config.yaml
d_model: 192
vocab_size: 2048
positions: "rope"
rope_fraction: 0.25
qk_norm: false
bias: "all"
init_std_o: 0.0
optimizer: "adam_variant"
weight_decay: 0.21
decay_fraction: 0.654
decay_shape: "linear"
final_lr_fraction: 0.1
train_tokens: 164500000
steps: 5021
dataset: "wikipedia_en"
Each number is 128 + 24 x the weight over its row's rms, rounded and kept within 0 to 255. Layers, rows and columns count from 0. Numbers have three digits each. The size before them is the row's rms in percent of the matrix's.

# o: layer 5 attention output (transposed), 192x192, rms 0.0316, rows 174-191, columns 128-191
# v: layer 5 attention value, 192x192, rms 0.0312, rows 175-191, columns 128-191
# up: layer 5 MLP up, 768x192, rms 0.0539, rows 0-82, columns 128-191
# down: layer 5 MLP down (transposed), 768x192, rms 0.0321, rows 0-81, columns 128-191
o174 105:150153145107138122112141141156089141119119142089145136124147113119123119125097128123150121165113161147167089144137144149153116130111116130132097139116139105142119147146128140132177126129117123
v175 108:127122122097128117111148113162159141160176098111130131115137146106173170158141137126107133121079140166144118133121128130100123126140134166114115145113121127130107178086127143133139118197158093
o175 097:105098130153146159163120132129091113132114110143178106076154139180123133105141128101122146083107154113119148093117138123168121129116109056128108092137153123129111117158105139128132098110114130
v176 106:117143123084145125097114150153122160070123131161143085149113150120091098103113138124150124138112131106110142091136120096155103127128102123163160118137135139144108154164126156129132153147105116
o176 102:111066098105133096114156118097162115110109143074122160101138124149110135129120134118133155112207115156143118181127160101151150141141125135106098154108093100129167095122086145144138142125131132
v177 106:129169130124096118165085108129148150099098144164139127158130138165113113081135124133147150148127103130129140145136125130127118104100122118080091126158153107160103132089107122102153122111107091
o177 100:115107104135133140081181117084133142140125113112101108081102172113112127162079125154114158150127110109110091125175135113119133140121122110148146121103110120105125131156124144176162137123137112
v178 090:167159121146089095134131155141106113117117129143138120115091187152124139107137150134111105139148121157156122123153131119099096092107104158132098148116141131178122169137159129180098121121111098
o178 089:134104140131126132097134132058128090123131179134140066115137123141155151174140147100151124082125151121066092119128130132151117119119112123101111148157134139099112112164098131121136133158163119
v179 103:138151113153141131108092100123143139138136107157144109165137129147156125105130097119106113149097155125092157144120125099141166118080093167119099135073071084148116128141144151095140138101138084
o179 099:120139123141162113112148154145127152163092086114169080122138126098066113133038133139113142145151145134152109158139120126149141139165131083134080123105100135115126136126125126126152130078101110
v180 106:139121113192101159127156158175107138141091159113131142153145131112159127127107170118119144148149128086161133128130156130132129114133109141130123124098135186121134076129162173122131135126121079
o180 105:152096138104179104125102136101124112120171176120125114129130129137127132154177151078139104129133143126086167123115152084116138110135128126111166143160139110128105140127135131162084167145139140
v181 111:133148107141101180097154129119121163143175118134144129151119097131157089162135153131165153118168084101126127112131134115137096130152062141151098112106123142088106125068140196142132114173100164
o181 110:150094111101162097151082123141141132102114132118121154095134127100110158112125078086128101140122119141148163117106122132104140124138137107129174124141124113169118176127110153159067124101152116
v182 109:152131117086140105100150100111131161161144097123084149137110139166116129132150141130114118161087102154172148116138132104127127110148129137130154117136134127140142163159127109123112174101107132
o182 109:082125063146111153132124148097134091117124143157169132083146140124141118116149148127126143087175095100124105128126144161138120102104151106109126141146161135134169139115101115121141080112132108
v183 091:117097131139165105146114141129140109157102154185179138133147145124162141128143142138163074096126112118102103176096104101138104144135145091144128144141131110117125125126134160106089147160117111
o183 091:140178115104134151137147159137098127131143103135149163099124130117154124129109101128106128171098112130164107090141101175076136114084125139129099173108136096140063161168159103129132119149137136
v184 097:167127095102150135164108099100105130099107141141124128165178136100135119078126153116144151142124082131141122127153109124137122126104130132165113116140171149113114089124155141114154142109115076
o184 094:127089107121146126082207137132144152111128137115125168122115137127122107144118150106099177159173115141128127131157190096117137114125135139121143151106116120148167131117118157150134140099117140
v185 106:155096143119119063126095153146134119175151109126132146137090149139147125134112112117151152133161066136091185148147131170129147174091135148073117111128118104146127152120107151151111125120132127
o185 103:117145129143156145149185114081139151117108130165136099104112111138137148157102152155115082111114132085100066103123110130152104108156093144133138157124131120095076149129152109123139090146154113
v186 089:109115154128128135086111138137106121145139088155108146099162120105146145173149139139140127102124136139117155131125123121156137136129137117119113127145092128123155149084146146145083139153126124
o186 090:111155082157165159163133152103117141150121091126154149086127145143136100119102122159100095128115084105138116120101099150116137117127133071132127172108130089130105147109140111117115068115114118
v187 108:170136138113124119149136145141109111072109129133141138119130160152116119094144126146154120131133132121133113092144135126159082139107142134075140121184141129130110097148094101140143138107138185
o187 111:120120137113090132065168118135154150107132134103074151156130133149122134119135122117146164148129127138120141125201165106097124166133133174155143092104121169104155119115133144135146160151139151
v188 116:122122107135112086124134124137109142120107108174140122107142146118126127159146144155109123163182150140130156128133114122111134108102134131166115121134168157151153127158176147111104124097151127
o188 115:124140119120106133114160151124125121146170155058118094118076109159151131138113104092170150126085133139107090117136117133117137104113105110106135129143162119116109106142121081117150109147131127
v189 118:132123133118115117134108154121121154166047153143105152093117151141164134054112145131128122163169125101145126135128136085121111126109109114186151127170132115138102090142127149109136122095125129
o189 116:143102168141124145099116121117128089109159138151110069192124108134122112151150145102131137147158142180110140134117136126130107119110090165107130147130108178124135107136159098135117149155145114
v190 111:136106150130128154127195116137142140141153090162123134151153120135139144190136120132139131131123066159160133142124103149110123114144095119096117124120121191097117139140117134118139094125132162
o190 107:107118115086135126180095132149093079099141168115166169077159126120137140115121124128143116106121147115171109100099132136128149115110130099153140108148168076169119143156113156116153094127135132
v191 109:081102115139103158125170151141126136157125124145129084109139140099149156189109112150124096134110108082112121113146103138129139132138135124117146119129126139144116123147163162110129124107160153
o191 112:132137184116117105147104113139104121118200157107115161133130099155160129101146148115166112095113143173125132094117125126148128146111104151108111077150156165120133083140155117106116137148115149
up0 119:100112128131129109158084085116148131143134109126136116182157128132152138130129090165139140108143120085104122129134110110108153119138106110092138144146168114110139133127150118147121106164137109
down0 138:112191137136154128124149136123142119118113123126120172091134158139130115153144163124164093108121149165128164111128105170162129096120166134108116150104143115077151134121130121136122098117112126
up1 104:104174143179116100152120132123167140119098134081070146111112120178153144145133131128100133141146174112123111141141134117141177119089157115102135141125085106106097123087090076154108111127127133
down1 087:116129151145058143168124120141132137094155127148217129157117125093091142127160151080152130121121129162147144078138145132083130147159127109140151138132102107118123108167116136111145135129118178
up2 022:135087177134104107095105114110141104127140142085126148137097165111093138174106144130117107102123128135079106137085145122131132191130088140115143109129055089153084113155139099122108139118114149
down2 009:151141073134157125142076103126141104129114092154147090111092172106168142137136140108136124113166101127083125134149096091140134101120105148106142138084167122118124125101078131101123109123117140
up3 116:112118137131115121181124109150155109152141122114111102114156121137128147141133122135154126123131137132119098119152137155128204116110133129112195127141150143091131098136099140127113130167126132
down3 143:105149154127135143139135176093102149169132153140128140111072125108148121139086141131100158108157153106165136123136138102138119126126124130094117089129102129161167102127110100124101105103105127
up4 019:193141149137141158121139114117161172165134101135140120126158086125137156155149114144112124146135153130127134144153121118130166091130134130135132155119111175150112134078094160121131102115116163
down4 008:127126130184126119151156153134114121099086116148134151146138130117120119145142093089119098119119143126106116112183095165125082116106105132151148150116157102109169145146120153145143164173139067
up5 130:151101127126144101120155150067137117121145116145065162115140155153056123099156108090120115081130152143166136151085112153096134133072159144127127093102107176110121097159095142113131108153122139
down5 123:138133109110146117095077138104144115161123145188093130150169167118102142145135135115132124161120127087172112137138137136190135136131158131105123138151080138109149143160138127151145130120126167
up6 138:130098174096167164112148152112113116121122097096100133147124159145145153151121092142091117124161128127121150096134096116137133150088116112099174097137098134137176130104097135154088122123147162
down6 131:111088132139107151182143134156136106129129087156066120161144142109162161124107137113132141140196080135117141144107131114132157142122119095105121118121134148086144113148163147125135123155134130
up7 149:157123102137168124114148116104164151158119131126099161081142202141137165117125120128135093090117140171138125121170107116132139125098093102134140112158111153086150133092139140125151126138128101
down7 162:162171108164128136168143127111147064122110155153112167097135131175137156125136139116093108108156145145133090147109141095097149134153080105152117120095154072103125187135122114152131127132135112
up8 129:158120155114097143162127119108139123134124185155117170083152139145150128092112107081130114103114152155115132119161093133108127115108128140141163112109087136115149114120114106089164109195119128
down8 118:107112134126137121122102172144126154171114107109116114087140118113123124139091122137122156140124129141124137103148141121148101128132120118115104111135121107158089110112123147107105147107086120
up9 132:129114150124094116132111098161076127159120146125127105140147168169116118120173116100142101138170183128092112116127127137158138128106136106140113127143051169108134119140139114124121109129185082
down9 128:155106166132117085110175166078130096142131107109161169107133113122087114114069112122108108122098105118127109101151122130105166144136113145162137084062133116119128157112139140157128128125117160
up10 015:159145119100136106118094113133128104118121145106134128102083125135152087125143130136156121138112106102113160075144113130110099039132109138130100134136145100117145105111119091135125120132159172
down10 007:171128171109113119116155155143127119115120139120128122122176162118161127108101132114156114136107188131139130145080128083121149146126133138155166101124136138151082117134129146133152144148143127
up11 136:135138183135128152159161110085117113099093102116134150107124134141126160096153101128148069116123172128151119151149100129159106131100124128147166119138094146130124155121116128111137108153153120
down11 143:079142151172118137153080134139167128126097126138146144133098130137113132103106146116141125134137132157147127134101096124141152125176093104157113101152135109123135147141093112120154091136129110
up12 018:116129101136088141107168152104146151090110138118122110122153168143150117130135137139098136152150085122186151128119139150119108141124165114113126174132161150103106162156161121092123151146122138
down12 008:063164146156150107150162110149121159120148111149095115156176082126072141168157108122127144145089089091091136103154119118126147143107120146127110156134115093153165127182162142109164124080126131
up13 020:156088162091141118118129143110115173128104131100152106148152134143157164134161132125112159129146132169132106120107135114115129094141137123099155119119163113195111139145120158141152153151139129
down13 008:137169104149123124123116137136124116106149102084134111103088116139126119139147094124144123169123090112134140138181121110123163098142127135145062126123095135137149138121092126112100166112114123
up14 109:098129147112178140120153105127164156138127100096145133126155123181135150191103175154090089109107139108131177166150153124093132111151132148100090101135146131096155118090139140148144137116154111
down14 098:095148112148093098132176129107137120133127158141149122149102101079111122113123143132136106121161147138136127098127130124190119142132107149101118133120092119149129136120153096100114104097114136
up15 124:177084119145136158132141137152118112099110116158133115130108127158080108154141098089103093131125113161141122105134115146150142143113110129156158105108126162102159114135102143135146158148127119
down15 109:146130121083140132097143115119134131145149137133139130138150164154143125121127152109145138126079085153144117097143143082100120143172101168104122092161152139111109149115159114118154155112104091
up16 115:128157118122164134101118144108103110108154097120075158184125119076087146137148104114142121124125143110103167131117109144142118149104136197127151124117112149115131147144141128197095160158095113
down16 105:160147167141079144141147150154098177125164138133132102066163168162167122136120113114073103135142104130150099155120098138110098142141089098162134135142109114104134061101127111137136149146095131
up17 086:141154107142136134152115134159111106098108158125124158114120145139091125111140140180090119129113142131117149101120145164165138122116099127137135137166106156126139123151097138109124124116164139
down17 076:149104151110092157125115103079121119177165046139142099153135114125145143116128098109142128170098086148114094162157103108138132112146115147155143122096167142136128152117111102127153135123111129
up18 098:137129163173145141119101130096129103129169159157142104129133123143098144085140128158146107101168145112135159163133111123084139113170089163109118132119115099113103150164135121131153116110140089
down18 084:096152110126111075138148120190089188122112120129101110110139146089143113166133158109121136119117147117101128110107139135165124133130135102139166094130131125110154118074106133121099152108111159
up19 014:096127123147134126134145158148156143165103131141147148096171120111147077130145120119124119132148097130144172166148123152110100117108138109138157148150211146095147143129144106109127128095144134
down19 006:113151137107114097127126133115110144132105098095118156130115122144130137139136121135142141142139121151073108089145135111113161154143111118108110160132091142146125121107122148158155122084130137
up20 134:130108171139145168160135119126109129144183181092154131163139155110132124129122122123140071143109135136134160131158122125137146131095122120089157112131124145108137112089091164115101125128156142
down20 148:128176152132140100122136159111121118129140160089119102107177151154138144163127132141121113109076128144095100078147111147153133110102099103096149154163149142122123128126146123130153127143108134
up21 136:092086110128135130129131074163145116107154128130141068127147125136100133137144119167102113113115156111129143155138108137149142133137092112109155106123147146113147101144113156158135113121110107
down21 137:143147149080157089100122149106148140108103104137116112124094122112103142128157162125150131110131136159144169156142110181129111114073131142124138117113087073111080132093107136134119101123187123
up22 021:107155100139120158163161088107087173186089098159149113125178190146091154104108145095119142125126125098128145125130114149161115140148121138125131171115149123113129139107117188170125102136151120
down22 009:116109160168124111123177143145132133140154122130109129126142126126132083136129101111097142130131159136139131116119129116082146139080133138156097146089160125136150153121135095103162169124074105
up23 135:109112133144167136161118140079140118124137154136107119121169125133124166057151096146147125133136146134114151122139105123117113125085124154149135121133138149125145137140101108133103108137140116
down23 143:142097092097142137109112161100124120148118123125122140115123124128116130170153162143070112110144181136092140129113143135156143117184143101130081182103127132092119123140144103163133135093161128
up24 129:163112171119107092135116093138146202126118147148086131130135104163117127119153113126103121135087123140118125148135140080124139152113094136115152138168091113132143119124158086115160100146137149
down24 130:093134106160115143111143135128092087075152132094167125112115122181105130113134135124141131121146110068111149180139137112111152171160129085105132087093104109136125138083113093134133130118146121
up25 017:120145102114148147091105130113098125095098121165105123134098131138129114148149126134104130131113142136129138129121104114122150096146125097134105101103095139154118140112086105142109089145129112
down25 007:156106156154119120159127121130108163132121134071147126169151133099122121111095144130097154141109115080140099104078136139148099130098131188120133081182099124121131160135153125087153106133159146
up26 133:139127153099139113140133109106172123169136124091082157113143143163142133115167100130088091163132163165153140116114065097168107134113167149105115117116114168108140103107112120150105123165148147
down26 143:133130126120116114149126134105114132143124123163145099154149127152185109097131134175113095175158116109112155139163083136109139109102151145125107099107109147112077067131114129141134139149115093
up27 022:166138117112134134144110104117100133114114135178130109121095139141133158097132120117167112121143134105098120098153123155139064130134107134092102122126161117167155125096118154186111105084125147
down27 009:114113108102148117124135104175129166137148154134085143131129137141118112157088101145105136158135126135140132130117168133130138108093137156174147109111127143090137137113071148124074160136148113
up28 103:135147168161131159156126121105096155100080091145124171074135146121141118137115138136111099107111124157107120122154115124152163152080115111090136120123135159086135092116125158148090084141127124
down28 084:166155163112101115157130173123103122115113106146098103140143087151119104130131104146178178134122087119142134148112142103101138142123106148176161136143111130128065126125149099105187116144172133
up29 056:092145104137143138153164116105120083136109122134106141098133102105102126098138127156118115148120134166099134091088131122137107118109198119109124100165123098143096175124168130140114146115126082
down29 041:157105152101126140089142146131117172118155126135156112177095106141117119173145127085142154123125124144159095173208154132095135120130075141129118125094138155112177064147091123116147150141155139
up30 016:116104153134124125124117164146153089159178121106100131141072089124148129129124142172143139143106158157140076139139152107134161209114140143135115144116084124118110094141134121113144141149100067
down30 007:123128103099132164141062086139110149081095125128130121107124095125144127140141145136139090088153103120105164103136151117130123080130092129102165119115096133107123083155116122133090149141174140
up31 138:106107132103164147145179116119155158107122126102101189107152163122099130130135099143107127122148152160145154102120097133112131147134154126116195111146142131122143106121139123152117118116208110
down31 130:137188087112162132128157149122131114108205106090104136134149132117115150118144156134109126095120118137113140105154108150119131129105169128141135134172128127158138131112096103135082144136129104
up32 014:082112130182118166113123119147114085119151085159116131073118121055105144108122124109136117101136152133134106164144147099145126166111113088110135107115116116108120090113112133138124114134131083
down32 008:099117132122109127170118096112145156125103140117114160133112166162173127147119124087103147108147119149114124119091119133133152119137112114133144088122148132125145141141115111122107140112108125
up33 020:122159104113131139126141125154148094123142128104113120160137093145146129096142103153109134140074152128135018133137099135123161166142170139140132078112086166156126109172103174118127100138145133
down33 008:130095136136101144110095159157095149111121093124133148114125120134124132148156161099137121086179092135150126136106166161128115086127156139153094149132096131131133126133116130117119143177143118
up34 116:175079089147142204134093116126157123130177105167137122171107128109086154111147129119119120115132163160107130131132138173088143153155132160134153116117141120115131120112100108135103100134139118
down34 131:142180151190140177117122108144187088119120141146173075145144121113097129124113130136129162142158113104140125108092106124086108145128108126126127223103136133148128145129143114119143152149118174
up35 127:114154140159143105121164123125138134128160142121090134117141128132121160126109092182133066110119159145186159126127103142099101125159153109159147098144117158133123091111112119136137095192159135
down35 126:093113123082135149100085127126128119122169091108096103152106140124127120118125151094104131108101124126126189098114141135126164135172081135157152126157134179128164128111131121143144088158151172
up36 124:108096104129181097147170067139164142170130089089089146142132149141104149131126120125132091137087134168137152142102105159103159114130131091113158125197159148092172119127094153123086098148163146
down36 127:127161117156109103174175180102124134137136117161162108136111139127150117105164140157111107106162135131144132097132099136178157144126149135097175098168091143128133095134126098123128120088111083
up37 146:172097136134130118106088103107170120167120140107104125118146145152114146142141118107139117154089134157134139153152093131140144111144092148109122114127114129135154147096103142104134130153128131
down37 161:151140190127107160120109097123183108166120121083110121136129137139112135146076115082144130173093120157138119087127146112183123086150121142122161116124142128096150163129114149144155134144115145
up38 117:154147130095118121166160159071128133091114116130128173118108097151133141118130110105132095175127159111148160116172135169093166126136111119091137104106140130132134067114101104144102154155119078
down38 145:137105109119130147139102124189165118140113126138063107115179155159132098117141159169075175075148118113125160144045126102143130144135133118146138124136116105120142192110108136126117121131121112
up39 122:121112138108185131137178143133165091120117102087120159118120117128115179097135099145119097088098152126144144075178099175123127154119155145124168133161116150116134118127135127164133125187081126
down39 112:115132121101108104134138121136122126115127108104134071114078104105127121144086126108132129144172120114110112132139171112116158143140130114153121169144162100129091126164140151114115099132168135
up40 055:126169143121120125143138116085164149131090157143134134122142119106126116127132135161106123111140153115115100120125128099137136113097098138141097124184124157122105159099124112139111107114105097
down40 037:154096144114118137103105144155088131131144078152108175121119165114126099134100115081139140130117093157169124144160146109139116120150141113135128130058148095146130112130097144123146142173122116
up41 115:092133146129092115121142117132158117095128154123142109172130118148109112160139121096117089111117130133136118121141116143132179159131136145167164119166131137078169098101145110126165095139132108
down41 114:119118131082105133118133147152114110128115092103146123117149081079114156127089132118114146109159137086127170140113121086160120161172139142117114082079092145117129163144136113126105104133142179
up42 124:147108136156139138181191123137130105117106144090110126114124112106136140088122138124127106081099172186165147123151096142156131128111140112031129131152123123110131108114103091126108107158117101
down42 120:109119130093108133154133089119102150131123113155102145113151106126186143192119134160157097153105093107116146109143132106134206105130137130092145085105148156166160111142103136127141127111133147
up43 016:154115100169106179137127136127148137092130103166106132118130099089116131122137113145146110152134144166148119153151128096124147126117136115128139223116118129181110154112162131109134118179141129
down43 007:080171152131095109113096123124117159110095118148140143120175121141103130129136168108146154098126089116118111138120136152146104135160084144123132143176167119135116099153125161104166123122120095
up44 113:166128181124188131131145124102165109132097149120092121112180119153109151107166142146170115118073156134108092111152126127124105138097101117145135140110113123089135141131100143105153146131127126
down44 089:109121126150123141158116133143100145149132153097151131134141117094145090128105100082143156152153093100109158127106102102142122133160171100141156113160102094109130166122145116113142101153090124
up45 107:076132152129094150124114137098123125152168114103120126169138122126115176121120109138203066135146139138136123118115137139146162109072096112118141132135088149077177110094151143163102120161163146
down45 095:145134121150138165131158095132097094119135141133144126109109142126114112124158187119091187077119140117132100125145132154088119089129141124149108101094083111124118105128161109132168149103101096
up46 015:132078121170169135132191114128082100184150109124115123116114135070118126100141121098107144124115117139138120137149106083102185129093077105152123129142075137093107115126101125125113090150092097
down46 007:091162120139087117155096162113131198113107126132079128125110094140131128152139132166081130148146131127145108115120171172165102128131094134085138110132122125149143114144132125130146156109125121
up47 134:145121104115089167184164160095169169118129135120131176110137152150094146131155104155109179125127131131160141118152105139150134142099131160108163096155146152104130084121141153125098121111125116
down47 114:122089083118151133171135127142112075115122126138106127159191145103101146079163137135125126112139119122133107173166122161144110143130113122108112099088096149095108141157136109139092106148096132
up48 018:110137129140109112110145137118139123162102125140119116148056106147173117124150089136099131151132147121133082144118132127138109172113132107106122124108206162130148109146122127110089118127080117
down48 008:107160116100153153126114113150139122094124153108113134135157089127071127143115124130164132113108087096116151124134170103078143105140124108150146117154079126144113106157133165133136179098146169
up49 021:099158106164133163125114136137134099125100143133108131148113135135105183140127114127147104122092164151111099135115136146113190184126165108109141143126088166153135139147117150075095131169142133
down49 010:114129197132124135117117160109150173139123159140144109130115132139174111123167124072115156112176115114121123132162134103122116131140140141150136109128142121131119125162161142114161119105131128
up50 018:118088138160103124146070122116120149120145132162133143104097113120113134103127126112136117133110160132138123181112122150152139194124127136091130210129141099187121124129126148165123164159142136
down50 007:135126134096127159130095118139121139104086119146125115147149144110174162178133156141162125154176097107076161130105135083076123088121107164115135087134133127157106118120118119147061114145109151
up51 126:154086163133117097162093161086139097129162102114126105157117085137086153149135113120110052112120102090171118148183104153132168142167162139109137119119126141126107126139130098135155113129126143
down51 147:184142102143118118148120104135126121109144117176160117105144122123149112105138136166065141124111116154130151149128124092173148138117097107146163098141121133124118176112147150105102135147140164
up52 103:104112165145149109145135116148173076144109107147142140119137159112132192103149127121143117133136132121118098150148112147123137102107103133177125142130125151144135171133125110130148140146122123
down52 122:138159109151121111116137129160094167109154134108129167145071098126139090140123142136072141147157154110140136100135130115107128128168151127098132188149135113109129114167133137112135172105102107
up53 019:119140108154121123114107137131129070149143088183096137093140100118122113107119118149134104128093159141142093168138113162140130101133113101131122107113178141132135146118128138131095067113112091
down53 008:112097161124145136179124104116125167109085120134133136158150117137169118149132116080113143109162107120118108099139148145117120088082133126173178096143111143121114128148119118148116117132129146
up54 113:135105177078107123123136147081132109116102121133147140116187134151132161090140099146141058119143149110161139126194094135162125101111115143117132139149127155144136124120116137082113132158130124
down54 107:194120094136135092125129114122115143166101147177065092122115113192124163131125146132110158134147107122129173098152133121124115123163183097118126101113102068137126093131156137113111124167101110
up55 130:103082148133156126163156109139134081119130108129107092095159128159109139148151108139101101120150179121129150154117112147114110131181120118128126108134126134102170105129081128092133119121151134
down55 101:103107176135131115111141117142084131088109138120103100136126127138118122139110108133107143130104154142143187156165122130138116136168120132128129123091156139141124149118138115159125104144130140
up56 095:161123145140123118145142150133119142094148149151124115071100117111152141100142136088114110120107140159098096160121107141125196158114177180156164104127117137118127119130130119167143132104128153
down56 110:088142119110127105110117151095138121134101115127136115158147118123106100142133121157149164138122092144127112098134165118168077084182109104095102195126115116142111134151142091089127109161116153
up57 027:116088133100131106139114066135101174145193107095125144116146102121110116112092116107124141142115148123116063127126139140154146151127126171128108133135152127127140106168145098150152100113141104
down57 012:152137078131110149133155130140150101115090112140118135158138149129147147137128157122103058102151129151153152110124089139057121080112168125133101127145118136107137146075127127137058125150096136
up58 017:102148116103136129117155148126126157147093119172142104149132110154139111109143124143094130111158147151172117153141122165163072082137163112127181152106198159145155132135139152137143100138129107
down58 007:115104167115117096128103095155094122093157098103121144158146126174095123146143151142166141153137093082113132117150134107111183131138106126139087148160071150147149147119127112147121126094112136
up59 094:118118177126168126157127165111160160136148145111125146129097103164077148125135131147074144132121141118129132114125158118135088166116114143129131145135125148093136156104150128122157077117133126
down59 085:121165134141082115059167123121120109141112088169182170109134079130139101101072143123172105114095115108142166094120089122120095108135096135122103103173145123122149154144126117164110151138143145
up60 085:140141126163167097091167133109164143114159145133084106137130135159172132136119178171104129140090130104109130115145106139133115138082091129115160163168097189120118133151120104134156138109105126
down60 079:156146117106082175129108097150108132146112105124142151129143106088088148122113111094150147099138117159138118130111182120141081150153112132145126103105145096118104135133147146136113143160127154
up61 125:145137142122111136114161143137154097134137105129112176187164177119170149134149119137180102106195156125110152166133106182126135153117133117133138145172148109143155096146096144132151119151154109
down61 134:125112112113127132153163120133103137146133130127117112173104160091112155160095140115137129138099151134136121140093143120143083107121118143137128172166107116127120166131145101124122117114102166
up62 122:118109108162143184133175134161143141099137131086088117120139145096150141105162123155110117148129132108081175105092093189143103133104155132155132124123120159141150136069163119126141145122146126
down62 139:125141124139135110137091081112125154092146113148146178120113118112142130136098115147166146126138129102150124141127189097168143130109148087121147153103157145094058148121145132136110158105158134
up63 102:128130144144128110141119118121165114134099068157116072107133141158096164119119122117126113094101162150145120085123119096157110110083120098096155131086095140124127100145089102126143094074145135
down63 087:155107123114151122150144162128119128129160159121141162135178125127107138083150156151139158120127127141142154137122156128140131129085151165173158126185086122105067165098167116133101119144075120
up64 018:155135130134147153127123109120109142159097145116164125081104142119144123141113142085145137135151100132104122129135134103151101056097089136126103124146205089133108123108098146156141066127142128
down64 008:121116136121142105164138125129150137137129149090108132147137170129121112116109107186108148144095145138130132141098131117125180151134134116131151106136134161127139139122152103130086209090134117
up65 014:147152128101122165106147116152123209137081125099132117146149163153159106137128136131107153166146084135140153125123158101139142035140136111160128164104207121101116161145130119130150101134144109
down65 007:130120152164147127160194111154118152136156137088129153161133112086056107099132130144119105135073144126134141072129106129091155150105168132108090136157108128136150137123183113093148162095145119
up66 130:110152112109117140117131110106154130135094127112113171132124145149129135128194135113128118130173179167117117134148141146132124143098081127103097111156113137110153100105118124103126106142129105
down66 127:143131127175130143146107134104129122121148154114105136137113123093165128176125113156136162075100127099136102132098076080136136119083161112155124116178127152127144166179136106144121138102135125
up67 136:069126139117138121132135117117128119116107145130127120133134166141158142098135140161147101096159147166113155139180100154165117117103120143175149129122101157173154141152161115128140132110139111
down67 144:071153083130143105112125127115117149114136142142089114124155141127124141122129146143122122115140128130114118168112138113150128111117107194132153118099093136107148105153148125138133182103130134
up68 123:138125133108162150135133110106178131118138142120135123139129176080120165159149144157129093145090119132176113127168107138136143123130106124137170091149142136114121155116122158091106130180141137
down68 100:151162121151073118163100170119191136137137179091119139116089137134117127143094095156135113110150106143147119133153114146117124053159159129138123098104112114115106117152096115132123179146128085
up69 128:120126123109119123163172129067146171093135170152104147119142171162142137084145108125119074130079151153174159122136116119113117115088120146111150106118125139135116122088119106083129119103187087
down69 118:114152143173110101131133136101145147155185136131159194093184132161110115156081115164127089128114118135097124121138102121125104126124113145166142118150179121145094126093099116127126125126084118
up70 069:151114199138167137158070121120171123140141156149134120103135125112110124138127102119110113128142120112140115131135137138172153100128093137150126168128107134122138150141129140140166106151156097
down70 065:119137073103091117063156108100075110145124104102133145157105112145152109105109138159130099163126140131149158118135125119088104131106151140094139063142134128159107115098131153133117157145117144
up71 124:110130117113140128130103094115132149133154162133093156093115168099146144123104102132142161094110129162173162134117096179138110137120105196150186106167108118138146118114153172117162115165174129
down71 123:138165113125139176107143168142038156110122141126108130116144120134120104110128146134131111119111120133127139125140121121084163130096168114093150105107125169118098113120118137123155151118094078
up72 017:136105131124156141166189125104131148193109143076148116155109136145124128137136127104104143113137127153099116106137117084137140086089101138131129147145146097140121160131108179160149094158154116
down72 008:103147136113134109095123128143119135107140098141136089119127121166095118119151142184131131138142118129136159159134156143131160158173122115137115164105129166143146110113133106122115203082136108
up73 100:160106133140133129149121138151128151108136148117149160076135117114124113140132126087130123111150103162140107128111110130126172139116102166158129103078112127148135143122111142153117130117164089
down73 115:119156126110146122112117141085145118161132094172113080165123137117143127111157142154141109134112149106131102092109159129130092089149151092124121150169128121141139118126154110124173077135076171
up74 120:124032091155138190088132127098139135121129165144098114101111108188143108136125124138122138123118131146153127107132117153161125150083097124146134142092131133137194089126138166135126107110148145
down74 107:108120100154154110129097160154116074158138106132134101141107131111156128140097124135142134113097119143103129114140150110120136142202187164103148135167122100129070147103140115088083120175132149
up75 020:172173097133140188121137109125106131106153102183092114125116154099089125127102134142137112131142138126125145171134125118138144151139135138137122202108126147091125120079133105121120106131160094
down75 009:086100160167107115160150105096128156157120123089121155139136160124165112094132147096095151103129125112151124094119086140142134164116119102152104120130171070094142122131153106109176075108107091
up76 122:125145126145135164111101146112183082112172160146145145115132160129111147105147144162145115074154130129143151179133109113089111124118115139128100131136112130106100170148123160097159108136103053
down76 118:145125127138124126184131101096088141171125120115113087158094113128125109179152098068134136152136134136092124136146145136141142099162094115144156145153141151126113147108123101159097124110154145
up77 135:129093151141135159139101139094092133074098139103072127102115089100122118127119135119084101093118150146133138125133161173145142155138130138107120125147149132149139120135105159148136109167113139
down77 159:132159101152129058141159120106125125159102156105119172135124119121154175130144115140120119102119129151149102142084107110169125105129159123136065153136083122150111128146151082124113124150103102
up78 139:139137115126136120130133140144156132147160144124105198152184176106121129117120107154122131131152159174120144111135089123129099125115152159143097109102120162122123117134147096123111131132130091
down78 150:150137129115147087144126153129105128148162081123112129122123118135148097176117097116136138152119133118103131103155136124095138084099135136109117103166135153082136113147150099176128197105133147
up79 131:109115139141121147084144125109126135099146132143134164134123120125153130173108149150125135131140150172135119135157137146154125159131096121100142100107111115130181100116122155163088085122162210
down79 143:130097075136117117182100075121150115105114106129100083138114120099122146148124146123136084119150092120126142113127148117112130136158146144111116119153112140150091140162087120133107154139144098
up80 124:116134150160146097115105089115150131142159101104108151153116090161129142126141182145126111139109122113140103184132143146122142135178116093140116115159131125113142140091115149143125097106147132
down80 137:135112124128126112157128127166138154129124111181165141148107133095167121119118100133145103119153099152141130123087115119166117147102136146117133077120096119151120122095117153126118107121156167
up81 092:078112157149191156165172108087151104105080128135124112137106173113120112175110143107107129142107162142159130155165123147135161089119086156121104123112106154097123143110101151173107129130161143
down81 072:150099088140084114123121165144108109158213144085131120079144090172171135118137106144143112134162147145110146134127159079083127127140140121131134103136130121094099115137164115108156105109133105
up82 109:149137132124125118162122120049173116124145100141155183145123120159117182080112128132075099101147134158147134133127107171133126138183130174141093137140109077100102144112121147103114090163127149